config = dict(
    hidden_size=64,
    num_key_value_heads=2,
    intermediate_size=256,
    vocab_size=1024,
    norm_eps=1e-06,
    init_std_o=0.0157,
    init_std_up=0.0625,
    lr_mult_o=2.0,
    decay_fraction=1.0,
    decay_shape='pow',
    batch_tokens=[8192, 16384],
)
Each number is 500 + 40 x the weight over its row's rms, rounded and kept within 0 to 999. Layers, rows and columns count from 0. Numbers have three digits each. The size before them is the row's rms in percent of the matrix's.

# layer 3 MLP up, 256x64, rms 0.179, rows 154-255, columns 0-63
086:478440433506510518589500498545460544386454546554432564472484510520483462435510446538461537539495498506551504485534503519495529504501464481527547495458512570452509500460490583448528503500557513
104:489475553541484489484459472525536503526501456489453611469527491513408522532500525564495481500557492451507511466452566426527506499527440485488550493442544552466555478405563472525457521502528476
094:448490510580547502562527545508488496522527467508531488511523615498508445524488449528465532521436408485515390498547505503506583475497516435462494482509464537466465507487485430548517522529479476
100:551503450425468523481475496459371510513530538489459514495521570469457570497447515531475501486518458553522521469469507580527462480495514550488520444522549507517463546543451503565533429554475523
066:505505467491536449488539468411523521544528461440487534536535463613486551458473551477507570469540474532479470517468500516528544494489535513442442491462464474504428537480514517571455469589466485
118:530506429536499508558534472458462510548511500513538544563535479486529474493491494433474442414512491481518510587489474524513581528434583515404519493497515414496524535520438521537463471520478505
117:519568437523538532438469461461528482501532532466475494498586547512534513521527488539529418533495441555463471504463524583553472494503516525464530542485458513439477415538472459565509493530557445
114:566435453508581554476483471471472527526465429530517471479467513482492509516466541456500515488586469499500525516531528554545542512544427526500523473501497587498514502418484581489413463553468506
092:555510542386441444494490514477554449513534493487523524446612507471553440487528473429535497446439448572537522517468468478525517530514526480490540479480511503501519511533535521483434507565491533
122:563486493464473602523495456489444482536492456432520505514540504459424598585449525472493563432471496496466507535477484546471512451490501548477517530499493552500478465485487541547547472563453527
122:501534546525480575489570512416464509455524530486525505501553513500548463527459460469462478550451464494511483565451495482515534485501541523406514533564516458512427485548438458548574484532485435
089:492468488572533473461487537557565456472473543550483440526468485499455490539482478523503504392529529477431541499507565454498546456555444466454539595499536522525510427495524542458468492511524519
080:446476484489529529564487506503469457524497522536544464508579460506542464592487445481419495509445511478531474489479518553476496421450515586501577441485515485514479507554506488430436559537490521
105:519521527502469598446519433508541478441523506489541512505560466498521534536467467447571478544491545479461527551540529511529511473533500528456508514501569478453399427502452523577515485503504419
113:506508505560522536570534407512527513556500500476479564519487509539523548524448496542459485498507537458459460486501527515502550446503474549485442438454515528479523524474471368560565456501481559
106:530478518511541586476474493485398551500521489470499565474493501439498558522488454487505421498428498462559515559523535539490490434456486491444518519515525519613502449529490513537539554454484474
113:498574523482462587538438461511504457461517507503467538473510551533460554461480522514507534498429438474448406484524554499520527522557537488570509486432568519497460439519433528503521467538482529
102:459508502490431561556491430461419559451510491440508516510505473445496538552544452434509513495486481489539516558485526479508558516495542543483543461512516479486515518524530554529403606482536456
095:515558505484536502505477601529527450547486560473520471531527518466455535476502480520430437464502460414468517491553440495516510487480511554462506530501534535500370485497459472516518584500545462
102:512549506493580573561566491429505508467549492508514544512502508499417513523474515466500439530588451456560473502466507497497499467543485520476479488511496501501502381477556514485509458529395510
110:538480432485491470456488441458564481488550497499532532505458523477498500464480469415494562444513519535431566456471505484541527486498506514579522507515531583520469442446546561550466440537560467
079:466465468482535459464453569509502548535501487519515531547530504517453410492436504478418494444562471526541464465447509525561486507609527481498478556528532537495537529451582503455463520487503460
093:507541515504498585506496424503504540520529457461492450533534469538486446496493465526551511499522487423496529561565536429454445513496548468474507494511534551567527474472469427455511481551553398
113:530462538463503506533423521511525480493443458522426488471482450600490560498503491523500508551503518465435525457571483538504486475451499479562550543576513552573485451425515471490482471573486497
093:584592502510474431560469496552504421521522487541513499503418496523485551514513457556492533482497434482465538480516470477531454430529459506514521484538562465505497517480489541438435465462585498
101:502508530518460473500422513466474468483488543505501511538541489530535531364513531493456540467462468513608533483489585502535464497520506478503521561447556493513456457478526508441473540447529427
080:408541534537476525535560472423575453498460470586529486461509497513524429479509552505516514490499509462570431513477511479484538456538494478525538528474525595469479496421494526510440499448521527
092:527455429530474457532553508550503482506522486451530544591484525392501467497463503565489513486438480486521472452538517537582495429470494541500536537517531462461571493477496492469510554579453503
105:444491470524473503572516549546531530485531493480507507526515573575476505557523472442487510435449452540476481535389471514493436476556539518457511467515526551516444484480478441565479503431552499
108:532540526427497551510534511498446532452516470533490496477538615528543475493494478462442504493510535494462503480518552567519519429473502467469509464483587465486494526445463404514497602472510460
118:538434571522500518527518531563527508415513520466563540445499507494488435502507457487506422477396499496549501539526512483545453471466509484518565526521539550497498497479531491476486488590440415
098:437483553530496510497459415492551477447539492492537495498455424524465518500454564526493458502416514503573506591466482469486495500470536575505516512487505521501512500449471600538592482506526527
105:504486494472420522525489440506560536520493479528507489574541509493559437544521542445460500461504558535529453580511518515463532473525512418389444456504493570506532553487475493440469522507471497
094:457470512532454489548501501522517483518549525502483443569517488485439464474500572521510499511456425533493555460558464533498486549488546453382478522541485560577527447523522479505477496514517397
107:514539485547468560481476510517509569537514444495453561548598502507539482468411554521479457495443527558470464480501446528459571480511511545404503541549446434481488480473475513493501515488533524
112:537538453504513534520527450482458538508423550457495503415494535492489491493517494503555545514533458455504566517577497486442515499476489484506506500527567496498465450543476521444433546562540372
095:425467470513502475531520552503530487541418496476470537473498495489514489454571494488539501441524487495509566498534498521468499530496513438502491457537468606540568508554552448426453421517514581
116:546456528558454523535416535525554506497493504456494506503448458507525498499516486430484541493551510476387488483577484458530478498547508469495537483480475575540497554496426474523477456605511460
109:496511438509433579543520472592513532513504543519498534516437524586485506524485454565482476474493407546464503459565465492545468496538471505517546516512462503472542498413459490462495469567527462
111:560518418552504498545452468467498438447470592498510469517487426530447437486495535535419534473534524493493488511517519477563473466445478498498511497504554530477521544495551509475502504522624546
100:590507522459447484527481423502536521462483503546489531538499442458472408513481515494478547485484559440491512521494562474541527500526517532423466493491519464462530550563471427535479499580583494
082:522464510420470444514464505496470524521569510507544526509472453485501573544531471572482544502404478528495468447495424489552545545518584536505482483497593495497394508522477494514486494530510475
094:452492490492481504516523541479453563474566490486452599501547559520558486496476457452465458496513475504458588562480406540509489443444564518497528483528534491480550432508489566482555497469480493
088:481552438564492566547481474490498481533536515430437439447511487475537546441500467596509530498502462539533498451476502455536535470489608517519506501445516433512511426466515469544488553492513518
089:475532532532512525519472507432570370509545472446420550508507456493540491465492530521517411462498438480510554515457470499490479530547547453508464514525460538512516486574516474505493492455556441
112:522548467520464519526552525538484452442570452470453549517443587473513526434500501490480462480537474436522472557483567530530493459441464514517546490493570502527455405549506474477492457531452532
093:429502384493501497507519517505522454477516496493511470496538528518499522501516468505488371481514515564517426510423515535581531488453490562512474579493483524616480498513488496476489519497454511
108:461475506531551461513567507448461492438469557566446504473437550450506540547548471446431436535511548559494458475437504525503508485500472474499499544527578538524531506484521502451490435516513583
097:553461483403551497554458508484492538430525469466501529446476530480462550501476467488477515494476506530475538469554592507430489407528487554450547535517509562466489545558498512530554491533462449
094:446503504554519558516550515410466530548524511528523533489570522488486530544475487500563466527495448418559550519436536510482468470478532475456536448437470490558425484500458499524470574452537474
083:517434516456567517498492497497498451446483475428551511538475428514461531441478491557496509450415508461527449555500489541492516477495533460529460530503525565471512614553438538489522489559507462
094:588502499474550458541459454485540481407517518516526495543514536517476530505487480436496466469482535562494427536456446487474530421472460509471459467585538567506465437531568549494528523511471487
101:466503519514552505546464514439458438481534528482469503480597497411521473448542527411498420520520482546527512521531462516512535493467569437503540522424523513472481599517452503527511485497475523
096:518536522465437486488545469455503556481507476480495598478526539490489491467558424442542560497471505501536531557512534501524472501502539492490531547484506486554515411587474529434516430450511415
092:585440502451522469481485473467475460493530422526547514530537470450536473506563451504491518497486461463492498568499576485464518541561541459462533545464544550515478550593503449540518500462468426
111:499563523462553548504491501559515455549513473576453552463461547471507503439439477474575494514484472542513434508454551497503499420501449450471571535502525561536527454457496480544558516485479441
094:529534559504505464459496505485540543438457528495509539538523538535407535571539491463482473562462427482512499532480481468542561459490538414466505487487493523478479437611489498544478448507444475
083:529519499552520524541476498508522499432556516483464493434540523504473456577552479507541483533522424500485517510493427494590563477443536475519526498492422473502506484463420413536543508576471477
096:542462519494447540515498451483484503487443504482493473562529484494423515574561528562538525477513465521497545576600471484510479526523498467445482540541551533479392542501477429509494446551498513
096:525544498501500410470520509414557487481432563491473533504569507571512545496416480435551535449523438533555504478438586562526525490503474510462487528503507528502445525479541498474469531476508491
090:463494551542527581495529526481475502456551538504509536545505520514534471494567431513472582535476456570449497467477466542508496560511530473436508457479544464450456454547453454525458507448564433
098:479479514495574559524471385456508455430457476504485498499520482564491520493574514577511537514500482533507479497541514566540441446469537448465478525472593505475468489546498550429513483503450518
095:523527532483444506505497515515468400536422454490510527496539527492428526566495530519467540426522509572480458514503420505527514509495446534556481538417572487531506525460415482502459547501532478
112:512476570478527482559487545545519546486425486434548549402467536517505506424461520454461534424518544576510492532496504431549493550460431538540453479510539544474486505509490498492473500487539532
099:597436551481494530470469525481520451542421462459497476519537544546435515512441512475472479507488509449496449480526531536504532536492512487458529497558551522553518566613442476501478484497434454
104:551429449529468467484542500473504454492466417467478519545499598465505477546545544521439584413541527494465461545404488509495530497543458506467543489482501501468480497541497493518523563450528506
094:510543491505458477583533518502479500423533483434528518515540550552443483443477526471512441452556490432539541513468537482469518490479545517417463464499536532499586512472453408508547491523554499
096:487479487507488481463553572454484453524472543486451513518549471488516509557543464509552441440575471415504516616478496545502416510493528495480519541525493573538518467546426513502525515458486469
109:583474450523509540526510449494503496487512490448556553527425445448434498482464497488495479529527412484433500507503555544585519550547564526442468522492529518498468490541459559489462449547488451
127:405477441548418464518464492501551494524469534490514449454529518513502485526469539498429433478485556524462534505575504448556547436486494524595474485479552547522551454474522479553468495470516511
107:556460487548556542498514467484546475514522535533553528460506469540510467404497533468544530480504457449439555503558478555490443462594459466469502553476479485532485440477462462466571489515545444
102:462486467492520489569476514549476584505482505504465503498552518519466497522402510521531455562492497576511441468461530414546457500475525551450491472526501551451531399478543533458547499557529508
095:489505465510507464566493503502465510494445518521526495621561526457580462541485455480566493446580518501481559539442514483507424458530467491483509454477558482449477504554442463522454512535456492
073:467481473524439523533467517493460488431463539477570548455505572475524457458488513515447477565555544542529560444585492491537499483480416485569518466486585526510485568505465525505461502456507499
088:407524451522478535472519511480534470527504453463529527505525480526509480543463525531567418534508456528499469457515433427427526489491471495503561422500586498554473526493491421520475547538557534
108:431500466425528473569492562524547471462549533508547434495465496507417488473444515406472465498519497520487495546499532474548507489534518505556485527497502575551437458486482512464541446586510461
096:500476523522475523552509539424475537518490503429530584508552483431488486416537454412510461486576473475523495520508531514510433523476583525445564530431511484480529518479457523464466543512503537
105:530465394559556448548488505551487483488461523517413523474493496497505483485471479519530530519506567525555522505489505503553518435490476448561504494472522439480509494520550494373486476507594529
096:470467475539534484507538538463547570532493407540577469507480529467496476437473482457522499476524509465466403491478491536567514458518488606503537532504469535572516415495441476472481528498501481
097:412474459516454498487427500465483443531530518478472523545519543524543472496501492516509519563447532540487529487433554477464543386492485444513514468519511559485542493516568449521567457499530581
096:437460575522523481500522518475539470480452450512508514435465460476485499470432528599474429501513469546518514580462535548442457527531470453457518506558520492472569513485540528499509474494511602
104:500550450459489439522579545454556477525446486551514496476459453570550480568505455532413508524480510539495486523509561449492440461484547520483531509477511489491515510534478503456477399576552507
095:499484439446502503492502574466503501500577527490508490455514548502495541462469446539496502449532474489506451553430550422508499460542507428476532539490505540492491444472495452546650490508508528
095:496459484596523486422396503508494463547557434516487524485478501480518479454548416570506533540540517495523550530475491446504539485511482455541485592474498497541529545490486488471484424519555478
095:484538506507446525484530439438515435391487439531548559541478491506566539497511558547450482457446523560489515483485515485426483513532445497459519524494541511500517497532463527524538443567583512
082:494470420478548537463498588514494504535506432483544475522529439523540501583455519464534499444447461499551551498487501480477503489549571462503537553546519527474485498421529454471482519552512405
084:512513550461509470524541470454525490418504471520549497559490485412543551487477460527568457528470497526467525510431483523593526533505516500547513528512545438445534524540402411503504509487532516
090:528412487441529488524501419516471425484494460516497466523482463483520551457516429558454553515523479499522485474533450499568470471523505502544581533462564571455486549547493565508553454510534517
111:483507512544424548461509493475454499556509551502450535493567537473500542489473524447488427478479508521479561512495403402515547408426537538493539556476521460497489480505502542530499509570506522
107:542498534458455524438512435503529522527503519500457527450591557542415555488431490499516484434525433516545441551511553504439478528445484499486585521526572538484487439503526484501481519507486496
101:604471504458483525522503512424529430484494507426510443445500467450510507533560517520520536524507489522486514558528495523605488428548476538496473476513412588487492493498440468492504534496538465
087:510510549462478492488530463486540476540476431592510539532465492503462522434481564478517513492535435458492594515505509454427535484503547491414496579470527516532477459467449498542522492587482459
114:533484521503479521465553467493521475505497587486542524511454549538520452479460572458495429433467501489516468481473507540490490470427547499429561515610537488501463436503466480502601523535475494
092:458520463506428496517493498428579474408512529557477499527521466533463463514532499524462516475490434508494522494440502515513515563544480481420456505500468551605552467479461490499453547492589474
097:571463524538429498493473435474521539527477500538527505460537505486535530586490423487454567567439466494442467484471463526556506554474527616480498460530520466521517528495507473485483562541467476
115:527469466531530547493472498497493488566498500518534486520498584532477498377465494496387497514522489521505501519530548515509544544501429485456524424512552506517534508441580525421480441529460510
109:516484444444471524480444538526512545479481450488495565506546462551523414502437494554484500499530518459537500451534520526515513413548454471564520551481460558467516437558477507495491481477573585
109:502495469464560498607501518465530477433533581494491526621510500444487491467518466493455494517482480520453499500505547449498506483500514463428550470507488564534448494509426538460595508528473513
096:523461453559517441498476507506493456486513483500523569526420406524458514508494528534484553510492463531543512506437530482536516469401551495451523523544531554517482497483544510548578422432450485
085:476487505511486494559528523495487540577504425466556534454521533533537564507477507420456477464512496556537474531449429547484537483466585519529542421481489508492614475519467522502452490452481487
105:533499456470496534517517429476453430501497482509503507543485529554462495465574599443499472456547456471452458499484485550522460510486598505466519503555551584436542462483513548452522488479502456
113:479505519503474543499465463471480445512517508416445537470513521492533517508490475643441478505525567526546514484490456514539573501484467473445486506547551431403472517472524487539528463532524451
# layer 3 MLP down (transposed), 256x64, rms 0.0576, rows 154-255, columns 0-63
083:487507526520532488465499429483472545469493434481449412478533516430519465495427465551477548480472563450546479491533517562521539483618477557513484529508527537466530569470532535521465467451495496
104:477430503560565482506544391428518488556456526523498482558472471516509503528488589485470514546491512417462478485473496487537479550458524470569504444571577495454518537519504467505530483474531481
085:546485415436465473501460472419493518494531500524527431535553507526492505486467539527522429540507535488456493469544573533471529420508490505452526517488514530549627459517538509454530513484560478
100:516489561522503475453553459597589514461470491490476486448541542512509562531478476453498482466537577472501407528548465478453497519516444490492491503456464510532462479524415463498474534587506534
062:462472453474439513474531527533524550514515523559490449543463563445558507507525497461554487476495563472451442439568504453433549490537559538495514480568485512497457526539561517475500513494394518
130:441544497568480471467516577512525555464535558471516527464495525532450483536530503566495444531445499437590486520491550466492467459529535541441529528436505439427555464510467457469547476522496519
112:492516401421503521500505494487565481440479482538443552474523532487543458522504437535526501484541480556517536399471489473493533557487476528516431578526547555531507432500527503523482514422493540
119:507475486490543457610475494521539461481521603509497423471476467561489489440486539463456526489452467469464508533576483523513501523478532450518497458432508478529431570512476514456515489549572542
096:514455467579473439556434506518474496502448487512473533473521497545512519529580479531499527436546482477549535507475493471570479480510446600424482450462486511431516553557462446557514512488536491
114:599486490480529433511463461502466436492522541504494462459520495496532463483481512495465504537547485508493536504481465519490453488572424508504440528520597503563575515497529582490552457516403461
118:577438437541507455585511507518518456580432472525513453409473507555493483499466537464487517445550514500520486507506499484496494517521430440595514469471521537511506481452574510519449506539533526
105:488454502528556539550556479552439514423541468496527512508602499551530479529490526435486460537487573527495472544509425539488497510538537516468449443486426450451449517465513483487560459536521473
089:527455532502498488475553551466519447533509502454466466483552456543479501578487527470470493522436453433561550550468560513452534552441466487473485522475514526572558439500486422573536494530458495
113:567483482546545495503485553469453498447553483477428513458470512464510490528516552546432454541542468565469412466514505463498488573525450512486508597501449511531447463493454488511539537579508483
103:551505561524486431503494421494468502530450508481483544482519459494503467543493557554503491461502513552486495526481451497483438527572557535465462536431524466509523460580388551538571490462524502
118:494502477492481477532536455549505438543480471550549545547530529535502465545490481480537522509494487477411432430513577497529437486474622519562511453548548451505470475552447481466486513470486480
103:481455534458530457424526473526508530413554489491522462466508428500559521476420563533450544520503494477544448511569541542502465466457548507505555554505507494476456516524421532501535484584521483
105:504447508480548536453491498469455460531539480540553480531538479516593417520524486479456509549516504579487459479480569458488480429502534504512491547498539476497583488503429467501555489443402498
092:484540540510484513554490419420500476558491498630541491500470468501523514520485485511471495542510475545466444569536601538452524497505443502484493566499477511486533472505521500460504462452435426
099:512499481509505508383452546485533521562484480410459476478529526549569517503499466439495529487486485538382410440485521477558491506527514501528545482489483517555531507544479473484555539518502550
110:529464518553486549506493396499477468471427491535476464480482525508551515529472503512524465501486539525579449512451490482435474525517480476516385481556424527581505575506497512547446510536533523
077:515540465450536488511532549512468486555502520479529500580521486499466477482499496522360516557521509501456570436407466504576495559543480490501498497464483450495521527475503415510552527494515442
089:525513491548434453586487509458503589515464488527543482503521500569482541443517469485469442483472560426456532492575478522500495431497563507529433532526563452455509523477554503473425497505508494
112:437520465527565453429481473429420465552528500564591532528544538507506493531522499521539454510493523560496431443433505533484555508460539483468474476437470466464508514561488530523506529461542502
091:543486441496489467403500451519501527450507515502495506545495505511506456438532441577535564481448523575538436535471537476558515457459498530508496475545478438450604522482529489445511528496462544
098:452512516450569499447446499474527509508500471489518466534476526529607473487533506540441491487482553513419492474490517515496478499514468506427508472533495529492499608435426502601511509498520585
086:571523546421535536548518492524461583440490471583508453517480480522479530536495542507493527545459451408419520508531542426496480494495511519502529463469411535477473537500484462505480472505482570
090:527504504561470503511525513494456480452557530544566548465460404499532473523547509504446478454525514414513487525472490505538386514557483512444509465473469539563580486567516504504522497489513435
093:555491443577505482575460432463504526548490551453495516463515449439504482500477538488455569438528454475466553479522461552462510484552458495587503508480472535534451536510493446564548495507471443
105:505456496565515466454510486513533539566489526505551458459494481469455554488507455446529553564411470482449518450559501527565519546503541496536476536490489491509583540389468506508448459460485515
120:527572450481482514520482530483387485515498459473493492544537576556575547534493479530562521487532480520480481512455491505432475511485476526499515467480365501532439518551472452482550540475500531
089:500461485464509516527446560494457472581553491492531479472502513475529509517452508442506486530568492491421520495498470482493616491546555503556505450498516542346450518503481507465522492503480482
098:467473542485517525536476498568476485509513445532524443425493548481523498493520487454544551535425499420454500484514464481499481477514478579527540546577558436496493468519466478436545494409568529
090:537472389531501447522507455439528576423488529460570528465455502475518469488509491515476527463483532542533500503410576541524537490511550568507489443515485455472526498575500532537535477518453499
099:556535597508485461481458510477487479464549457567455519529528541452479579523504485499476490547440464411476494481478535497501469456505540467430547496524511526456555416521489608512516492508482479
104:494499575477492490492543490497463408493403447502498485413498509530489472548510499524448477458493467568522470478473455490520543490522523505501480594511506506540469510406598525545561532498469538
092:574436496540530488434445525482488410480557449469529519507421512501533537569491589507535502487442541546486448473508559530492467507556498481488438462541518551490476495533422480492537501504547503
108:543479507543546511501539430481518538466487470504488457532435496506499454498418598499475554459437419511421512469490473494524527532504486515558487578491527474479511566459503488497471485512585579
106:564550517480496456502508471476457446594470512551465478517521578484507487558462458508475492543524524571540475496423448535512476515551527506519459508496438470459446511437506565519506525435558428
125:425483526460400575570538582483480511525516505484511547527523490491513538482509514519553477470479519459478490518460523520418459526485510465456517476494451549564511425502495461518464594540511429
104:537501541520532457488505485570537529558496520548461470483536484497579531461514513457452491502432488441442441465523446425509472473531563462584564508519415469550508543478484515483471501561479526
090:502544488454476551495589496495515491452483514479564528470518478477443600557503521465537526545487476477490502582529498514494493439499462529473491557467392512460504466506387497521558489514519460
103:575492539510541501446450570526537457481479528474517460418527481479462440483432527527496504525455506456452511544513503529480481473481518525557522586535550465532390457506494570436503486544508520
086:530495448509457505444468518483471481459491541498582492512419495558448445516549523594454522475513497512475480498517547478531473463419480632472545467545502539535497492533510455511486433507519522
085:483533423470577426521498540533476516481530463567527538500498465474413543537520486576508469555438526461482433513530477416469444515504469524510504511535536469576493541538559490497534524489471451
117:523501470524509464486530582568550438419497557552536530523448434546505498475488417552534530481488479526505497512495490543500449577466538441533491516559458472523505460504479508485481464393517466
090:528540503504423518478460553571476474520462544515530469486582474487536468517479461464493542499553487429562493478602490540463487570464515560448483529494541488535452526508454426476485478520422501
104:520436469539451548523526559505436482543516500544483526541537546482434468477521443501494515423504461508468451483502550519550473532489580454472557503552575492456551503548457526453486488480410465
096:515473409527502489489478499475569525434522494564531543567432531506528461500579539517535473527479526492559425541434452475574529543449486479490458454478459458503563491453508468500480537505545530
093:451517538525595552503385476484520513534435460490452438555420502501501454497529545469528477515452572488436509497547482495517518528504463575527465552524479523534502488508478544426536483507464502
087:389530539507475499495554459480527431498544499476496525540505538535458529555508522571548479547560484510557519464423555505453503442496464481440485537396515508500510438491506522474445502457532486
102:447520547476425504467501571544453501520482479500552499521442471519567500458497507463467575558581470472450529485509541530480513583511516489570516544438456519503470498488420434481449524541512535
108:498536497522421572508509529506455585462464465487487529410531475490502458532539506598473544467510523534572481548462426505480466520523435510428548519554488476467519509488544487443479461470520462
094:522538517487548537524565424545467557485512517483472498504486485473511469483481557475499534557532478517434557482585447514517514453495510525539523508478521379472398527510415481483447493542474496
091:516562479512521467517510499497481566529438484491519561541556474503518566568474464516456372568506554497496515512491504538530445547425526474496474460442555513460497525500482513429445508467514448
107:554506513480431549485503477479498470529477568543618498451541482453396490543589484507519483508411456539470428495505478508498492525468493525451540539498500551504566477466515472473476526494537522
109:563517512462464557506484499600384533460445514492488479474481541497499501499507463494570537490569478486447509507548427554498498456483491560490472525479468528526456476589468548463466564528473489
083:469484534507483461462493546506492505431481522445509574527474482455497550399494541486546501430490479509565602469519485468532606542455497523520437489527488547496483512572546476507492496452527457
093:514518505583605448502492544569418454484542470482515502439515505512559478473428461535457450520561471520454496471471519511454558415460508523556514530519495484559501483492508510472546552480475474
104:454455477429482472510544486471492590528510604504519447522537467573527576474541479516499591458504489539455431462498493524495557521514500479517498501526480465520476478483489488509433557510401505
077:543528494445492540522552482453559526542478555466434433396562494525491453493469455480492549502493475485495519485503522502490540488490498515439524531575414522554439509450452480495556543575504527
100:531495484515560418403472503386484514477539488581487505491440508482495543521521537518480475530484516513540508494500528518457522451505531435444480526497588525509523468542508459488582456462567541
093:415486556565482542499483469446520530509491559577467451475524418494507520444524510527490476525490478554470509496499472436578512506524542560510549517530492503481528512564406537486488425466443464
118:477481444523461486423507528462480477466461407549516511498569504464517491495511514565478476567475448479583526512496533463505455459547524501441536541490486495526572465431526564511589473502440510
098:429564438481537539479501532485510456436451399476468466452498555501460517563504546521521506570487531471515563565524549516459446533485492503524515489436437446480525519485564497497571501477532502
098:442516509514482549471489511541439504595517477537448561429463470445563473499540538442481513546488499512445516489483474513475468572516575484543551487453563525523515441447555440532514474465519467
096:509490504476564428442445529542557527510417546490515460437434503470481538557473454510474505549502525508514503530528563535414535544460422573506460508479485547542540486468487512531479497461465555
086:414511537506563492552529543460523476564528458517451436514462550472520572507508480404529522525467491516419501513495517528493565447516522485475460480445534527497486521507395509474466512494563554
113:541440506514523539470501558485492478542482602459513502482544501509496513507520548520487538502549462450517504487458520493527420446516476418588524470575449492431447551457450461441462539521521529
149:480526425536472506504525513564589504472554507501516438548507492410485463625524473496471470481481422446494510540583454484522453490510511529451566473519517513483486469532483511458471556516515484
105:519472570437493487545478482513485500535512536565472485493446479556497513467434526460447508581543449616459503516449490451546457542544469442518503429516462480452495544499500558509509464470492552
094:450484568539499478494422540489536496571519542534522520572527475481486441501514509440483450447503495551527486529477431509558530483535509481432450501553582471454484592455513549471477524489445472
100:467439531442482473500530449515493500540470523530501483457440506497510526518424607502508530543483585475531484480491467526493469515486412556517516546585454448522554558420472540504533491478461488
077:515521511502505511484540530497540546518501518451537458513457478505493494476505523542503597409468511487581532485476491485493577529508455509516479541511503476482427512386517462432487556412490583
090:424546521454453541494474477506588472603549490412467535538451526503474454500592562475492517499515492447560496546481483444483529491535516482587501506518478505461497526524439475514465487461510509
110:549513510523500482432511487520460487479464497565550514470546444525505471489465449504521483522533425509508466547495492449494441602600449554474518520444529531493524460519575587494504475449488455
093:467509471499547480539449480577499413477517473503478494486500513538550559487447482506549453485468560532478430469505479495445480495458526506564407564572539444503487497489563454520553540469510568
110:512554426462416503552510507443527464476505511465458470541443503480496569636513458504548498525458540514466466463455486500570485522524567493448503476561456463494519505518481550521528519486535458
098:495528551457517476446509478580458459433562460501524472441525457456490485446511586537506556588559558485512467572531467427439497515539428458521501497506458497513522488531512523505472511474515469
093:496531506497431552526463532532482530504468463437509501470452511514429441522480556459538522511491475519469519580503508460517505391538497478571493525474506497488535508466477538450471538568633493
095:502427494515518441466499498499463509566453496502485522484444523523520484528589478506494486485581522489466540481434493479516468516501515511484587542489418529509409439560591516555499568465479471
106:552477503423553584498594498509528455502495553498483463569459511513432517502501496439489482533535478475456509486552509505565499459446518483553525424468496500509551433482443500540419509520502561
104:487510504521527445613475521454488563521510483457544557510531500481499475569451509488478460501524475550549502449474502467492456525469463525520548481403519479474447519491446539566423543550536428
091:624486466466439516465522499496545493555540455516466524458551507539526505507479461477483550507522543478513480491478536539536553453469435393512476501524609451491522480528531463485424500520484506
094:518468524569535513510478444477525565506559489560457526442462484470484422498466534527551523533500480577481502487482436527574519608452535531480494469471495473504460447497483523565470477480418470
084:551566440475505446414540428483471549535495484500518521544517509571518579475551504546481474460460521442536488487436547449485559444462572496500447507506532454485522461509523464479493535470557468
099:484564533416529532522527562520530449481479459451515515486489557548491506593438548550465459481433502480563518563466500523511486457515485517504436498564508467546448526448448496443552452492530502
089:515539503496490483445465538532487514468514415454445531489535452499508526530481449555548453571554528566415508561457521553496468459482553511441507529459504463400543536572479523511495483486491497
112:469506477497560496505593495436458454476502478456496542521563439517536493460558482556444462548528465384582483498527492499510470522539473541549504451434466510514538520534478514481474514571511465
098:604465511552493479602492488414539491478510544566451459553539503524477521451490508532490572509505434465479519508539504550526489478503450421575497517544436476472472473499465508460447493508504519
107:500523536432561462494515495564479433485454502540448530559539531538476541396575518554445523491552541533468518486492437449435453491466469538495542481500569479560455474504484512490489496472537525
077:474478480527468527545466491445493580537420586493511584485466530471422492535524469470518595511446528477521551452457522480515486479456434449548505497447513513469523462475511460525529529560544487
110:539570497481499558431468514475433496491542465524525484509580425466518476547509507510525466468558544541502423556453576476560511516563547482474499519519433435461460501522493520540462456487485452
095:473570471439495507505479520484421513520514525554546585465495449497569424435463494570569524480500493513543462536496491515486521525410519518568489441415486460508531527496439508518478513534487487
097:467491554412545538516543469502531500448543526468421515457548527487465430466463468450466438523506502548600537558505468469528531481527520533472462526478444552507461534504466560537556449498519507
106:509487530553554497513520418543527540441492523589514566516526507521534506434467442453527537493446482550495521523511423462512437520455535471554491485540554437514465471463440578464519474460496500
101:430453602473533546489510516461433496487574488472513511422491481472491438570476508553521521492553524549472482500446428509451540509521433522499471508508479524477579454553505537455518541460489542
115:515410476462459455466550485515488470463467517561477488528581515550535529489559469532455511518423546460556460471461554516567494485434545548455501494565504539524526488538423500502538490484442526
090:460454453482525507510472497486459505494505484574514453512526548550510472550517513570522484515496520480495555411447551522522534447437509422420514458544495541531561506522414563501508549434462511
096:517461474543504419510449519503463475448531424560499451553452526512501447537541541522523481540550510562497506500525496534451490495456536554464511596532547479557469462491441439472492503458584481
102:516517459501501450472556425505457489526453426565507464483556509464557521548497522478556504560563517570457569503484473473522494554469509487534510451489485508444502453494558531564456542448462425
109:490448518532557520569506494464467523527527509471508496497512486515543444591514446507433512530477481524565475451434487489454559585407460499430452496567468529511514484569497475549477546487493478